config.yaml
n_layer: 16
d_model: 192
n_head: 3
n_kv_head: 3
head_dim: 64
d_mlp: 1152
vocab_size: 32000
activation: "tanh_gelu"
norm: "layernorm"
norm_place: "pre"
norm_eps: 1e-05
positions: "learned"
qk_norm: false
attn_scale: 0.125
bias: "all"
tie_embeddings: true
parallel_block: false
init: "normal"
init_std_qkv: 0.0188
init_std_o: 0.00333
init_std_up: 0.0188
init_std_down: 0.00333
optimizer: "adamw"
lr: 0.00258
lr_mult_qkv: 0.7
beta1: 0.9
beta2: 0.95
lr_head: 0.0112
grad_clip: 1.0
warmup_steps: 277
schedule: "wsd"
decay_fraction: 0.747
decay_shape: "sqrt"
final_lr_fraction: 0.0
batch_tokens: 131072
seq_len: 512
doc_mask: true
train_tokens: 588400000
steps: 4490
dataset: "wikipedia_en"
Each number is 128 + 24 x the weight over its row's rms, rounded and kept within 0 to 255. Layers, rows and columns count from 0. The size above them is the row's rms in percent of the matrix's.

# layer 8 MLP up, 1152x192, rms 0.0858, rows 990-1058, columns 48-95
size [ 37 120  76  91 105 113  59  84 105 122 122 132  93  87 115 120 108 132 108 135 127  93  99 121  94 134  84 111 130  88 103 106 110  88  96 107  96 120 121 118  81 137 122  97 111  81 119 113 114 100  95 112 115  68 110  86  90  90 109 101 134  85  87 115  71 107 135  81  87]
[[ 95 171 114 150 155 115 110  80  97 138 111 106  90 131 161 130 126 126  89 105 174 159 121 160  81  95  78 127 182 157 103 127 146 154 166  96 130 145 117  92 177 130 154 165 116 121 147 130]
 [143 136 141 122 126  82 134 128 103  99 104 141 123 120 141 122 117 135 117 121 127 143  94 139 130 168 148 137 140 161 141 120 159  91 130 112 168 163 102 112 150 122 138 133 190 141 158 132]
 [125 113 134  73 125 138  77 119 165 121 140 162 121 130 140 123  94 115  97 119 126 152 120 161 120 129 143 117 187 124 179 124 143 150 116  85 194 128 120 152  74 115 117  77 167 147 124 155]
 [141 123 203 134 124 152 114 137 127 152 152 171 106 123 115 120 147 104 103 133 112 126 175 123 111 109  84 110 122 139 112 123 131 104 128 103 160 112 138 119 113 161 132 161 151 113 131 157]
 [116 149 126 142 117  89 158 111 146 129 115 128 146 135 151 164 122 103 158 106 149 150 134 109 128 166 151  93 166 145 175 112 121 151 119 134 147 112 100 192 148 130  68 115 129 132 112  96]
 [140 155 158 171 137 120 133 122 121 152 116 158 101 144 137 122 125  88 162 110 144 150 122 148 157 145 129 132 117 150 152  92 122 101 102 167 145 126 109 140 100 124 144 124 166  92 126 163]
 [116 130 119 152 131  83 108 129 153  99 162 111 134 126 154 103 142 158  88  86 158 102 115 124 111 163 163 154 130 148 133  93 178 144 162 133 120 108 147  96 117 138  99 150 118 173  92 109]
 [125 117 131 129 131 138 111  91 105 149 119 116  93 153 119 137 134 145 126 105 143  98 104 140 115 154 137 192 206 109 102 139 101 152 176 154 152  97 135  98 145 105 136 164 126 100 116 154]
 [ 82 137 135 153 131  95 150 147 133 169 115 128 146 143 101 135 175 127 174 137 129 137 171 155 145 121 149 180 136  90 101 124  91  90 113 146 140 161 108 137 115 126 142 111 116 143  77 156]
 [205 168 126 136 122 103 113 130 118 117 143 170 105 150 189 109 110  99 142 105 162 136 115 141  93 129  85 142 118 169 129 124 101 146 126 134 116 129 129 168 104 199 115  97 168 126 142 137]
 [119 138 155 142 130 121 136 123 131 132  86 153 121 127 106  96 136 131 134 116  85 131 159 162 144 137  75 146 133 156 159 123 131 164 145 151 159 165 121 113 122 159 186 114 174 141 114  99]
 [156 148 127 124 126  98 122 102 129 101 138 169 138 148 124 118 138 100 116  77 157 123 159 109 116 117 109 161 115 165 135  98 117  78 107 169 124 163 119 142 127 130 149 133 157 156 119 109]
 [140 105  78 122 139 129 126 105 158 174 145 120  82 160 158 155 113 101  82  79 116  68 143  90 115 125 166 130 144 156 135 161 111  97 116 112 116 123 126 138 146 161  93 122 148 147 125 169]
 [169 126 134 134 135 109 103 120 116 162  91 132 105 103 139 127  85  89 114 127 120 114 190 146  81 122 147 159 105 131 135 123 101 151 145 115 112 159 125  93 121 141 155 160 142 126 120 124]
 [148 142 111  78 131 102 117 142 111 149 130 174 118 115 178 149 114  70 150  95 156 132 152 137 100 158  90 154 120 208 160 135 117  95 152 129 156 127  93 129 164 160 140  93 166  91 134 125]
 [124 172 136 136 119 109 114 127 156 148 143 143 112 110 125  89 120 121 124 127 150 129 146 121 159 123 159 156 166 131 116 134 160 127 180 117 183 181 112 112  99 156 144 119 116 101 166 142]
 [184  99 161 142 129 124  94  82 168 102 138 134 127  98 141 101 101 142 128 101 130 150 130 114 112 128 105 132 141 141 112 119 137 138 122 134 124 159 158 128 118 120 108  89 158  87 118 128]
 [163 164 100 110 116  80 116 117 115 100 109 153  73 138 173 156 159 113 116 107 134 127 105 103  99 140 120 120 116 137 132 133 118 134 130 107 133 110 106 152 113 161 118 129 135  95 184 140]
 [125 140 180 177 120  98 146 124 158 116 127  94 148 146 102  86 111 105 129 141 132 105 102  98 125 116  99 132 141 107 150 123 155 145 130 117 137 139 128 107 165 133 159  65 108 148 114 154]
 [159 132 137 161  96 151 129 143 134 107 109 131 132  98 109 108 142 131 113 110 121 132 147 134 118  98 145 136 131 142 104 139 123 114 155 119 133 106 158 116 142 132 139 136 128 113 126 121]
 [148 146 119 125 126  88 129  92 102 192 131 155 134 154 100 152 133 123 130 111 126 124 117 138 138 166 117 140 165 116 122 123 124 108 139 150 114 160 117 144 150 146 153 129 144 164 114 120]
 [147 138 123 167 120 110 128 137 153  76 136 134 120 159 122 135 113  92 114 133 147 108 129 130  97 126 159 111  94 134 157 139  62 137 141 108 127 146 124 153 143 133 174 160 120 123 146 161]
 [122 150 111 132 124  83 106 148 140  96 112 135  99 139 153 149 134 139 141 111 152 151 152 123 134 133 151  96 122 118 129 110 131 128 125 155 143 130 115 134 121 119 164 133 125  91 163 151]
 [129 125 111 124 113  99 148 122 121 132 102 169 116 133 135 158 137 146 148  75 162 115 167 112  99 129 118 149 160 138 125 143 117  89 135 103 177 123 101 174 124 136 119 122 159 100 167 133]
 [163 118 149 137 135 102 117 131 147 106 106 141  99 112 133  76 137 120 140 103 144 135 142 136 108 124 128 123  99 145 106 111 134 100  93 124 116 130 162 175 147 124 127 112 161  96 133 144]
 [142 110  88 184 136 134 111 121 142  92 133 157 117  81 194 108 151 139  88 103 120 135 137 113 152 144 108 120 165 164  79 185 140 125 147  73 149 142 145 126 129 136 124 113 115 152 115 150]
 [135 117 130 148 133 133 134 113 142 143  75 106 147 133 113 134 121 133 135 116 149 164 145 150 181 106 165 136 170 133 113 143 139  94 121  98  94 123 130 116 157 129 142 178 176 174 135 155]
 [137 126 117 172 114 110 125  71 157 120 128 137 113 140 112 106 133 107 174 143 120 119 121 148 178 143 121 153 109 114 119 121  75 160 136 172 122 135 142 127 101 156 139 111 112 137 169 115]
 [113 124  88 117 130 110 141 115 133 120 117 129  88 134 165 148 170 119 125 115 140  89 104 156 119 153 144 131 129 176 117 129 134 103 142 126 132 134 111 129 124 136 122 149 116 137 113 175]
 [ 96 115 152 137 121 139 113 139 119 149 165  96 104 162  97 107 131 134 112 102 131 143  99 113 148 152 165 124 132 122 123 147 128 169  94 111 107 153 120 111 111 156 119 120 149 145 132 163]
 [160 159 150 122 133 126 120 124 152 114 151 149 105 136 154 120 128 100 133 136 100 122 147 115 133 177 115  83 120 102  85 147 121  94 106 106 137  91  95 137  91 145 156 116 120 143 162 136]
 [145  75 207 126 128 113 106 151 132  76 163 133 116  88 134 160 161 107 158  93  95 146 129 140 142 132 106 135 112 158 169  86 115 111 153 124 124 165 121 155 156 123 137 153 117 162 125 121]
 [134 181 131  93 106 114 112 120 109 131 134 148 130  72 140 112 178 132  97  86 162 124 166  94 115 119 118 147 146 132 158 131 128 134 161 130 155 120 134 129 156 146 165  99 156 120 130 137]
 [127 113 107 101 122  76 131 133 160 147  63 163 104 155 129 139 112 115 143 115 127  98 186 117 129 130 175 131 116 158 131 144  93 149 141 123 101 134 142 134 110 169 138 159 139  92 130 117]
 [124 180 178 134 110 121 135 166 178 103 135 143 109 136 142 145 153 128 105  72 152 135 118 142 156 126 162 156  99 117  99 136 112 121 101 117 135 152  95  93 118 124 112 149 126 136  74 107]
 [162 154 173 124 112 147 129 129 132 123  96 109 118 127 126 130 151 111 118 140 131 173  84 164 120 150  86 108 154 127 117 122  97 121 109 128 118 140 130 145  86 139 125 119 114 136  95 106]
 [153 159 123 124 111 156 114 105 130 117 107 134 131 135 108 152 117 112 166  83 189 132 145 205 111 139 129 143 108 167 160 134 149 152 156 125 109 169 130 109 158 144 111 127 137 111 147 117]
 [132  89 177 127 129  91 136 131 140  91 133 116  70 112 168 134 177 108 187 123 153 166 146 150 153 129 137 132 124 161 143 100 145 137 129 139 153 116 109 146 110 128 138 117 159 176  76 112]
 [126 211 138 150 111 143 149 108 114 127 109 126  99 121 146 133 131 114 143 100 135 144 168 150 161 137 142 145 145 123 123 154 144 162 156 148 115 108 138 118  83 145 105 131 171 113 150 112]
 [150 117 134 128 134 129 108 100 108 139 137 157 138 108 149 153 133  92 129 132 126 128 166 162 119 120 139 124 138 137 173 109  88 155 130 164 165 152 117 159 140 131 161 109 153 153 178 153]
 [132 182 111 152 138 107 130 137 124 194  65 147 128 159 140 174 159 113 130 122  94 164 173 143  97 133 162 164 132 126 108 131 115 136 154 135 155 161 126  98 138 139 149 119 163 156 109 132]
 [142 127 112 128 124 148 129 100 113  88  96 150 137 149 177 102 141 145 137 126 130 149 153  92 111 169 120  94 145 131 120 163 145 176 116 110 127 146 125 108 104 144 153 115 119 131 149 139]
 [125 163 128 120 116  83  95 121  87 146 146 116 118 146 158 149 103 146 147  89 163 137 174 126 115 112 131 138 131 126 168 168 102 134 148 108 165 133 142 151 110 141  94 123 185 114 170  90]
 [125 125 143 142 119  95 145 104 160 113 132 132  95 125 122 159 145 132 178 110 139  99 152 119  96 154 112 117 157 160  95 171 171 146 124 122 118 182 161 130 171 156 107 135 155 164 133 102]
 [117 153 128 176 106 111 119 102 135 145 181 120 130  90 134 134 184  95 156  51 133 123 173 138  88 142 143 112  85 131 178 111 105 127 115 161 150 159  82 160 130 123 129 133 112 137 104 152]
 [153 101 156 167  99 119 128 128  87 157 108 173  73 141 104 149 159 121  75 117  87 135 165 165 145  99 157 146 124 122  91 121 106 122 139 158 131 127 113  88 157 134 130 134 138 157 121 120]
 [141 141 160 148 104 126 145 141  78 133 156 101 110 146  94 132 135 119 138 109 176 167 100  93 166 115 146 161 140 151 135 120 121 105 142 130 169 135 132 174  87 122 128 128 145 100 111 156]
 [195 205 144 101  90 158 108 101 149 120 147 151 104 135 150 147 130 110 173 112 115 151 147 114  89 153 102  97 130 162 146 155 132 123 161 103 117 128 153 128 146 142 117 133  99  85 159 113]
 [186 124 145 132 128 128 116 105 146 121 143  97  85 153 149 103 108 119 125  90 184 138 131 143 126 125 151 123 112 144 105 145 131 113 126 121 112 130 134 125  95 149 119 144 157 143 199 121]
 [159 149 135 128 143 156 120 105  63 132 105 161 147 142 103 110 133 139 164  86 144 148 166 176 126 100 130 140 122 167 136 108 122 159 154 153 117 165 101 161 175 167 138 123 195 106 116 169]
 [137 132 146 141 111 158  88 120 112 135 135 148 138 122 130  94 152 132 134 126 158 139 160 152 135 126 120 142 150 142 120 121 116 135 126 108 135 124 168 107 105 172 140 125 130 167 120 200]
 [129 173 114 136  96  98 151 120 134 132 100 101 135 156 102 151 122 122  95 122 138  96 127 146 112 139 127 166 126 143 141 150 166  93 137 129 154 192 103 127 126 149 152 109 104 157 127 121]
 [170 130 135 137 106 131 117  89 150  83 114 128 152 146 113  99 129 153 138 143 147 132 136 105 143 132 123 100 112 140 161 138 136 130 124 146 110 137 141  85 184 162 177 136 135 113 138 143]
 [123 151 118 123  92 111 103 110 178 127 148  88 140 124 131 156 132 128 109 144 105 145 131  97  98 102 157 165 196 135 143 100 176 142 148 172 128 176 125  80 121 147 106 124 136 159 127 125]
 [162 105 173 107 117 144 137 123 145 130  99 131 101 117 120 142 128 103 139 132 149 130 168 136 135 150 135 156 149 110 132 159 101 132 131 119  98 181 139 128 137 136 127 123 144 121 119 141]
 [137 117 130 166 122 135 148  52 156 172 131 129 139 118 120  65 111 130 147 115 117 113 125 103  87 124 130 140 195 114 116 102 130 148 127 137 194 138  95 118 120 167 142 165 163 113 119 157]
 [129  94 115 147 134 108 129 131 129 131 137 135 163 144 171 137 129 169 179 105 136 134  93 131 103 151 123 117 125 138 128 120 118 142 123  89 102 167  92 113 144 152 148 104 128 103 138 148]
 [184 108 134 127 135 174 101 108 176 148 113 129 112 134 142 110 118 109 142 120 143 151  89  96 104 153 158 112 158 140  97 132 146  86 115 133 118 118 135 164 129 161 138 180 116 141 111 110]
 [126 133 124 140 123 117 138  95  92 103  97 125  87 123 141 113 131 134 151 139 159 153 143 145 110 166 137 131 112 137 140 119 124 148 148 167 142 141  89 118 107 153 135 166 175 152 132 165]
 [119 145 121 163 118 107 138 176  72 154 116 106 126  88 122 145 157 126 160  91 189 154 175 169 120 143 129  92 146 107 174 149 117 142 149 134 142 127 101 148 151 112 140 119 162 148 133 141]
 [146 148 155  98 119 124  73 115 143 110  80 148  89 110 132 129 149 111 146 106 167 132 109 154 134 156  69 135 175 130 134 106 106 142 122 175 140 155 158 109 150 149 131 137 142 130 161 108]
 [124 142  76  92 149 104  94 150 149 119  68 126  97 118 134 132 162 132 169 137 139 114 115 144 135  97 135 130 133  95 155 114 107 161 125 182 106 103 137 160  94 152 161 145 125 186 108 153]
 [116 136 155 106  93 126 122 148 110 119 146 135 155 147 111 123 124 124  64  98 128 125 139 104 107 122 140 135 140 105 125 125 151 133 154 148 118 152 123 121 159 127 151 183 125 158 100 126]
 [116 149 142 146 124 162 154 163 132 107  51 109 120 158 127 100 126 153 186 115 153 136 129  88 133 147 150 120 113 139  92 178 120 120 120 130 140 130  80 142 126 126 160 109 117 151  70 158]
 [148 179 112 144 130 120 153 146 159 147  77 116  74  85 162 132 157 149 129 107 108 148 144 103  62 158 191 187 106 132 122 164 130 147 140 123 132 125 117  73 164 155 117 168 109 166 105 129]
 [127 166 117  92 116 137 145 107 148  67 156 133 132 128 142 155 131 113 166 140 124 137 138 101 150  98  95 110 123 137 140 152 141 109 101 164 121 130 136 126 130 123 159  81 105 100  98 129]
 [134 148 163 130 142 143 100 122 120 160  80 157 122 136 130 126 161 118 174 138 113 147 131 123  98 152 149 149 142 122 142 138 135 158 119 124 164 122  99 116 151 166 130 159 119 113 111 197]
 [132 101 126 125 101 123 135 126 136 163 104 114 161 133 108 103  93  86 112 129 151 164 161 114 140  88 137 119 184 133 137 100 152  86 147 105  88 152 140  77 154 143 108 132 142 140  95 124]
 [141 138 155 156 140 163 128 150 142 136 108 140 133 100 110 103 131 121 123  87 136 103 157 134 132 126 145 128 102 124 153  86 122 129  98 139 141 152 114 134 144 123 118 116 143 146 126 180]]
# layer 8 MLP down (transposed), 1152x192, rms 0.0653, rows 990-1058, columns 48-95
size [ 28 130  69  97 110 126  51  66 118 127 126 134  84  67 116 115 129 143 113 132 141  93 107 152  66 157  76 135 155  70 124 102 128  72  89 110  93 115 114 117  66 132 128  83 113  68 110 148  82 110  80 120  89  63 108  82  92  81 127  98 128  72  71 124  59 114 150  69  94]
[[136 116 129 104 107 164 144 139 130 106 137 160 134 134  81  88 140 140 168 171 130  92 110 111 131 118 170 103 132 103 139 123 164 135 103 117 146 121 165 182  99 113 120  80 126 119 132 165]
 [102 122  95 155 160 115 145 141 181 189 119 176 104 150 151 142 157 141  98 104 178 113 111  75 107 121 125 120 125 110 133 119 103 131 101 130 132  98 141  72 139 126 165 162  92  99 164 116]
 [143 116  89 130 148 111 158 119  91 127 144 120 152 151  72 134 130 137 138 119 115 131 160  70  87 108 107 125 123 171  78 131  73 107 146 153  91 138 139 131 129 163 118 177 112 143 139 112]
 [ 81 117 129 131  98 133 115 136 122 129 141 119 183 143 139 167 152  84 142 153 147 151  98 156 143 109  82 116 142 166 181 131 147 121 133 160 168 144 130 129 114 148 103 129 150 138 136 131]
 [122 132 143 164 123 109 108 124 144 160 107 140 131  79 111 139 147 116 112 149 168 168 137 102 132  87 103 125 102 161 102 123 164  86 126 142 157 188 116  97 131 159  99 141 110 144 159 166]
 [141 113 114 152 113 127 110 151 108 125  90 125 144 136 123 139 100 173 102 107 125 141 121 104 142 106 147 148 139 121 104 185 123  87 179 133 156 115 121 147 106 101 141 129 125 115 138  83]
 [123 173 138 159 148 139 150  87 102 165  81  89 147 161 128 151 102 131 116 166 112 152 176 122 113 134 127  72 133 151 129 130 123  90 108 151 153 135 113 115 104 123 126 113 129 143 140 114]
 [131 145  89 129 137 136 153 107 131 108 138 165 138 113 144  98 145 143 140 131 113 116 124 148 128  89 126 115  80 145 144 116 167 179 125 141 154 136 115 142 126 142 109  94  92 164 116 126]
 [190 134 122 147 148 149 117  68 132 142 128  80 131 188 109 142 106 145 128 135 153 104 137 114 151 125 101 110 115 137 144 139 167 147 180 134 106 129 146 123 109 134 187 133 119 142 123 117]
 [134 104 144 167 109 149 146 100 105 130 119  97 168 110 109 138  89 112 131 120 134 114 145 160 108 116 157 106 161 164 106 106 155 142 160 135 154 177 152 138  76 130 146 108 123 164 131 123]
 [133 107 104  93 135 170  87 181 128 151 155 136 156 143 175 131  97 150 139 145 150 103 116  86 108 138 179 134 167 118 154  88 111 123 147 138  83 155 149 142 174 137 127 130 126 138  97 142]
 [125 129 125 129  92  97  96 117 154 130 146 137 121  91 123 141 131  94 118  89 108  99 114 137 170 129 134 114 126 164 124 130 147 106 177 133 149 102 124 109 117 150 104 150 129 123 153 170]
 [120 154 136 137 134 108 153 136  95  89 129 151 193 118 169 157 136 162 150 146 135 177  74 159 149 136  70  81 176 124 129  99 139 153 155 118 117 173  93 142 126 135 131 145 131  97  95 129]
 [132  84  95 112 117 102 138 175 138 129 125 165 101 140 134 144 116 143  80 162 123 155 110  89 128  94  91 137 151 123 136 118 143 124 126 140 124  97 141  89 137 138 134 102 143 121 132  96]
 [143 137 140 156 126 102 129 109 129 140 151  72  99 133 132 119 100 139  94 120 122 115 100 173 113 117 115 136 160 109 150  88  95 143 145 152 139 132 108 132 140 154  79 151 193  88 117 159]
 [121 142 147 102  99 126 191 120 127 156  82 172 146 143 135 128 106 136 171 139  91 155 178 151 120 131 141 144 132  98 121 125 126 136 112 141 118 138 144 107 148 169 138 167 133 159 129 105]
 [120  83 132 160 176 129 139 131 128 135 129 138 102 155 153 156 189 134 134 110 164 123 143 135 162 107 130  90 145 134 149 146 141  87 131  93 135 105  83 143 129 132 106 162 129 119 101 106]
 [137  86 151 149 122 115  95 140 117  97 142 115 155 177  82 128  97 153 118 140 167 113 119 120 140 109 138 120 136 118 124 151 135 109 126 116 167 126 110 108 131 111  98 144 168 137 139 147]
 [131 133 143  84 140 124 120 165 128 171 104  89 161 130 140 115 141 116 107 112 118 157 157 123 110 136 124 126 137 141 144 123 111 183 111 181 109  60 140 145 142 137 113 175 121 133 111 183]
 [136 161 137  90 123 111 131 157 101 145  85 131  80 168 130 107 120 140 167 168 116 126 148  96 124 124 148 130 117 157 151 100 149 123 143 178 117 144  86 155 176 125 134 127 105 113 113 139]
 [118  83  95 148 100 171 139 109 114 123 176 123 125 127 122 140 105 148 124 147  91 162 131 163 146 109 162 131 114 164 143 131 173 147 158 134 152 176 105 102 131 137 122 144  90  88 102 128]
 [ 98  99 111 113 157 151 138 104  83 125 112 115 108 126 139 127 146 140 140 130 120 122 149 141 148 117 140 112 129 128 110 120 131 141  80 144 132 143 121 127 140 126 129 115 123 120 129 144]
 [ 86 124 121  96 118 136 120 103  98 190 146 116 158 148 108 156 109 124 114 161 102 121 133 144  87  89 138 119 167 144 149 111 169 104 144 134 121 151 125  86 143 129  81 144 149 132 108 111]
 [133 174 125 122 150 145 128 131 134 140 147  98 179 126 108 110 153 105  98 125 170 127 119 134 118 176 131 129 149 120 126 112 115 170  95 140  83 128 123  26 137 130 135 138  95 157 117 145]
 [ 89 144 149 109 162 123 152 110 143 117 104 104 102 129 129 140 140 132 135 117 101 122 160 151 155 117 131 140 108 114 143 154  60 128 122 117 117 124 120 138 138  94 177 107 135 152 133 131]
 [131  92 110 119 115 145 152 110  81 134 136 112 138 121  61 143  91 145 110 106 143 136 143 123 175 105 108 124 120 164 126 146 143 108 152 189 158 143 139 122 147 104  87 147 141  82 141 183]
 [145 153 142 124 140 111 136 152 139 111 163 106 125  85 174  79 105 107 116 160 149  80 110 112 134 101 145 157 132 162 102 133 135 148 130 102 147 113 131 120 145  95 132  85 151  86 135 120]
 [126 136  98  97 142 122 145 175  88 110 107 153 110 169 127 120 100 136 142  84 118 173 113 113 142 134 167 113 153 149 129 128 137 138  65 131 113 107  92 115 125 133 113 142 127 159 103 133]
 [129  97 138 148 153 112  89 149 140 107 179 139 147 103 109 116 103 158 114 121 124 126 178  73 132 119 119 102 109 110 141  96 166 124 107 104 145 162 104  94 130  86 136  80 111 161  95 131]
 [147 119 101 166 160 128 125 129 119 135  98 133 108 126 141 165 153 141 129 110 129 105 147 121 130 125 120 137 143 125 156 157  91 128  89 148 185 101 132 135 138  90 130 122 162 134 123 103]
 [114 144 128 138 158 136 132 133 103 121 108  93 143 179  94 111 140 118 129 107 158 174  84 142 106 135 171 128 114 119 167 134 128 143 148 123 131 168 144 127 186 102 151 140 173 148 158 181]
 [126 179  59 129 128 174  89 115 123 141 143 101 122 140 101  99 100  98  94 132 155 122 149 140 123 145  98 106 138 116 114 143 137 115 118 132 103 182 147  99  94 138 139 132 124  99 155 160]
 [133 103  89 127 131 145 119 142 127 112 137 117 128 174 136 125 108 162 123 134 128 136 109 143 149 152 118 131 155 123 170 124 148 110 120 102  95  95 136 129  97  58  82 120 121 133 109 113]
 [143 101 144 149 120 138 101 157 129 148 164 140 133 129 135 130 122 119 143 160 139 133 124 151  98 118 157 131 136 101 155  72 141 104 139 160 111 106 128 118 121  95 111 114 120 123 114  83]
 [116  89  99 125  64 134 106 118 127 109 139 144 179 100 121 153 106 121  84 198 156 150 133 130 137 139 101 100 106 155 149 135 132 171 151 148 127 147 127 105 132 152 151 140 117 111 165 123]
 [116 102 107 146  95 108 207 118 130 139 148 129 144 113 119 117 101 114 152 149 123 125 118 156 142 143 118 170 116 162 124 122 138 150 103 151  84 159 109 124 129 141 109 137 139 133 136 161]
 [102  73 128 133 203  68 140 136  87 139 108  62 144 149  78 123 111 126 129 107 139 178 136 108 131 116 177 148 143 124  98 165 140 126 140 126  98 156 165 115 114 136 156 180 137 164 127 123]
 [ 76 130 137 119 143 147 127  87 124 136 148 136 156 157 111 115 169  75  89 122 117 137 122  89  83 101 147 128 137 124 116 117 114 133 112 114 157  87 138  92 138 127  97 139 124 134 138 163]
 [143 101 122 204 139 146 104 128 138 161  96  97 130 151  91 153 157 145 124 123 174 154 188 127 100 166 137 145 121  85 104 143 143 143  97 156  95 170 107 109 125 129 128 148 160 115 103 118]
 [156  87 186  99 128 130 154 153  94 116  90  99 132 118  75 154 117 152 143 118 120 130 101  73 131 126 168 116  92 123 147 114 152 117 131  85 109 160 139  87  99 113 186 182 166 128 138  97]
 [126 110 111 134  53 153 106 109 165 100 153 138 133 126 112 132 140 151 142 139 150 118 102 126 128 139 129 131 129 110 124 155 145 199 128 118  91 138 139 138 141 107 120 130 117 112 107 168]
 [168 112 171 113 132 175 130 170 126 172 116 127 182 129 112 135 105 121 118 107 150 124 155 128 139 118 106  67 124 184 139 134 127 159 115 123 111 142 145 133 153 131 158  94 127 115 118  92]
 [132 169 128 136 113 146 160 126 137 102 115 131 139  77  76 103 188 106 139 129 126 124 128 147 148 169 113 161 146 145 106 163 112 135 151 136  98 146 119 137 171 100 217 130  88 147 112 149]
 [134 143 115 143 118 117 141 131  99 119 111 110 115 129 152 143 112  92 124 150 142 110 146 146 159 127 140 103 134  91 145 118  92 111 129 105 110  94 138 114 110 143 151 135 156 101 155 106]
 [133 179 114 157 144  91 113  82 140  88 115 101  85  91 102 116 121 116 132 121 133 109 138 107 126 145 101 130 127 107 125 166 153 127 194 146 140 135 144 112 154 136 147 115 140 105 144 154]
 [ 74 135  64  93 117 112 121 145 134 131 140 119 160 139 117 135 111 121  94 113 105 126 150  92 140 164 142 128 130 167 123 132 169 145 112 141 122 114 118 153 103 112 149 184 144 120 148 114]
 [121 138 124 126 153 131  96  94 106 143 147 146 128 178  82 174  97 108 152 108  88  85 109 114 125 118 141 118 128 104 166 126  83 109 126 111 134 139 156 109 106 114 146 110 123 143 128 106]
 [ 95  77 114 145 192 128 143 138 120 154 139 105 131 148 110 125  97 130  93 149 138  98 124 129 154 142 134 167 141 104  98  90 108 144 131 167 117 138 104 151 104 115 116 141 149 136  71 110]
 [143 136 156 110 143 121 146 121 126 176 118 104  88 120 133 137 151 159 178 119 134 147 134 136 149 174 143 156 168  43 124 140 162 111 144 158 125 100 103 142 140 132 131 104 152 113  73 142]
 [104 120 113 118 133 131 133 121  96 156 179 144 103 135 148 158 143 100 146 127  94 108 118  94 171 145 139 114 153 121 120 120 107 117 152 125 140  91 126 159 112 103 183 123 119 140 142  89]
 [ 80 151 116 172 125 117 136 119 103 118  79 124 146 154 137 155 116 120 109 151  97 162 141 124 110 143 145  75 116 112 172 139 142 169 130 178 115  94 144  96 136  94 162 114  79 124 151 108]
 [143  86 132 135 185 112 137 148 142 170 129 139 130 139 146 146 131  91 149 156 155 150 121 102  97 131 130 145 146  96  90 108  79  79 100  99 112 116 142 101 176 132 160 146 120 105  99 141]
 [112 134 119 135 113 162 132  85 112  98 108 142 109 132 167 116 159 102 176 166 124  87 127 156 140 125 160 131 167 149 165 133 155 149 159 143 117 123 138 157 140 107 118 115  95  98 135  94]
 [127 101 142  97 160 148 147 161 128 120 125 164  86 124 111 144 143 124 148 141 123 131 131 144 131 149 109 131  88 128  84 163  94 148 119 105 142  89 131 171 159 121 140 148 156 139 122 122]
 [139 169 169 115 163  97 144  86 128 149 111  80 134 108 182 122 151  79 129 163 157  74 148 147 112 134 152 140 170 146 113 133 160 143 121 167 164 131 129 102 139 142 159 109 103 139 130 134]
 [ 83 127 105 137 157 155 127 119 119 120 149 124 130 159 138 147 150 144 158 138 123 111 131 125 112 128  97 127 101 105 119 136  69 150 129 141 117  83 120 104 140  86  97 139  49 140 145 146]
 [136 127 135 125 117 113 138 101 117 129 120  77 114 149  80 152 106 123 137 148 160 105 147 113 136 100 150 137 143  88 133 133 125 154 116 156 147 115 145 180  84 131  99 127 165 152 142 109]
 [133 148 139 123 124  85 136 103 145 140 130 155 107 148 121 127 131 109 140 143 127  95 129 101 106 162 127 186 158 147 139 132 153 141 122 113 138 138 146  84 130 137 121 174 109 131 169  93]
 [154 109 112 118 106 119 129  98 155 164 158 126  95 148 116 135 140 127 189 153 144 129 123 134 132 121  99 115 159 140 141 111  98 119 140  96 120  80 134 169 133 105 118 114 105 100 114 117]
 [106 128 136 151 140 121 156 107 158 107 158 165 122 108 164 100 141 109 153  98 119  86 148  84 156 130 104 123 157 141 102 106 136 132 140 121 144 120 127 117 156 125  83 127 132  84 142 106]
 [102 142 160 112 132 126 114 114  97  78 138 123 103 114 130 143 133 136 181 113 116 124 131  70 170 116 130 107 101 171 107 167  96  86 109 104 136 101  97  97 127 150 140  97 188  85 154  96]
 [166 121 152 148 112 149 141 130 145 125 146 121 103 121  89 149  93 134 144  95 120 128 121 136 130 155 119 108  75 195 109 174 150 133 140 144 180 149 157 149 116 127 113 110  94 111 151 140]
 [ 81 172  66 122 138 140 167 104 138 147 120 164  84  98  79 168 165  96 123 173 127  97 125 171 156 164 145 129 125 159 154 140 140 110 112 128 145 120 177 152 137 121 105 146 142 122 161 117]
 [179 138 100 105 186 143 135 123 121 124 143 111 135 136 128 109 141 154 116 133 112 111 137 113  75 113  85  91 143 121 143 119 111  95 132 115 125 123 153 121 138  68 129 159 141 106 142 156]
 [116 109 157 114 122 105 140 125 119 125 126 170 165 139 121 159 115 104  93 137 128 158 108 120 144 102 117 134  99 162 113  91 111 138 122 133 109 102 136 189 116 111 100 137 161 121 123 144]
 [ 95 124 142 143 128 158 123 140 127 188 149 101 116 110  80 105 123 136 120  84 127 135 100 125 107 124 170 141 125 135 108  93 106 143 125 161 119 119 115 113 127 149 132 148 170 104 112 166]
 [152 116 115 123 152 122 111 162 119  99 115 141 155 160 139 134 121 166  89 142  69 163 124 118 139 129 100  91 117 117 123 107 122 130  77 120 158 131 126 122 128  72  83 112 102 139 115 103]
 [ 98  91 147 126 152 135 108 141 107 120 140 119 117 167 158 105 121 137 157 129 164 125  93 139 121  82 162  82 117 117 119 141  60 101 113 120 111  82 164 148 125 109 114 153 148 156 158 118]
 [127 152  94 166 167 107 177 132  96 146 109 130 158 174 161 133 119 100  97 150 104 163 136 114 141 117 104 113 138 137 129 121 133 147 121 146 142 133 149  88 131 120 137 159 114 152 118 155]]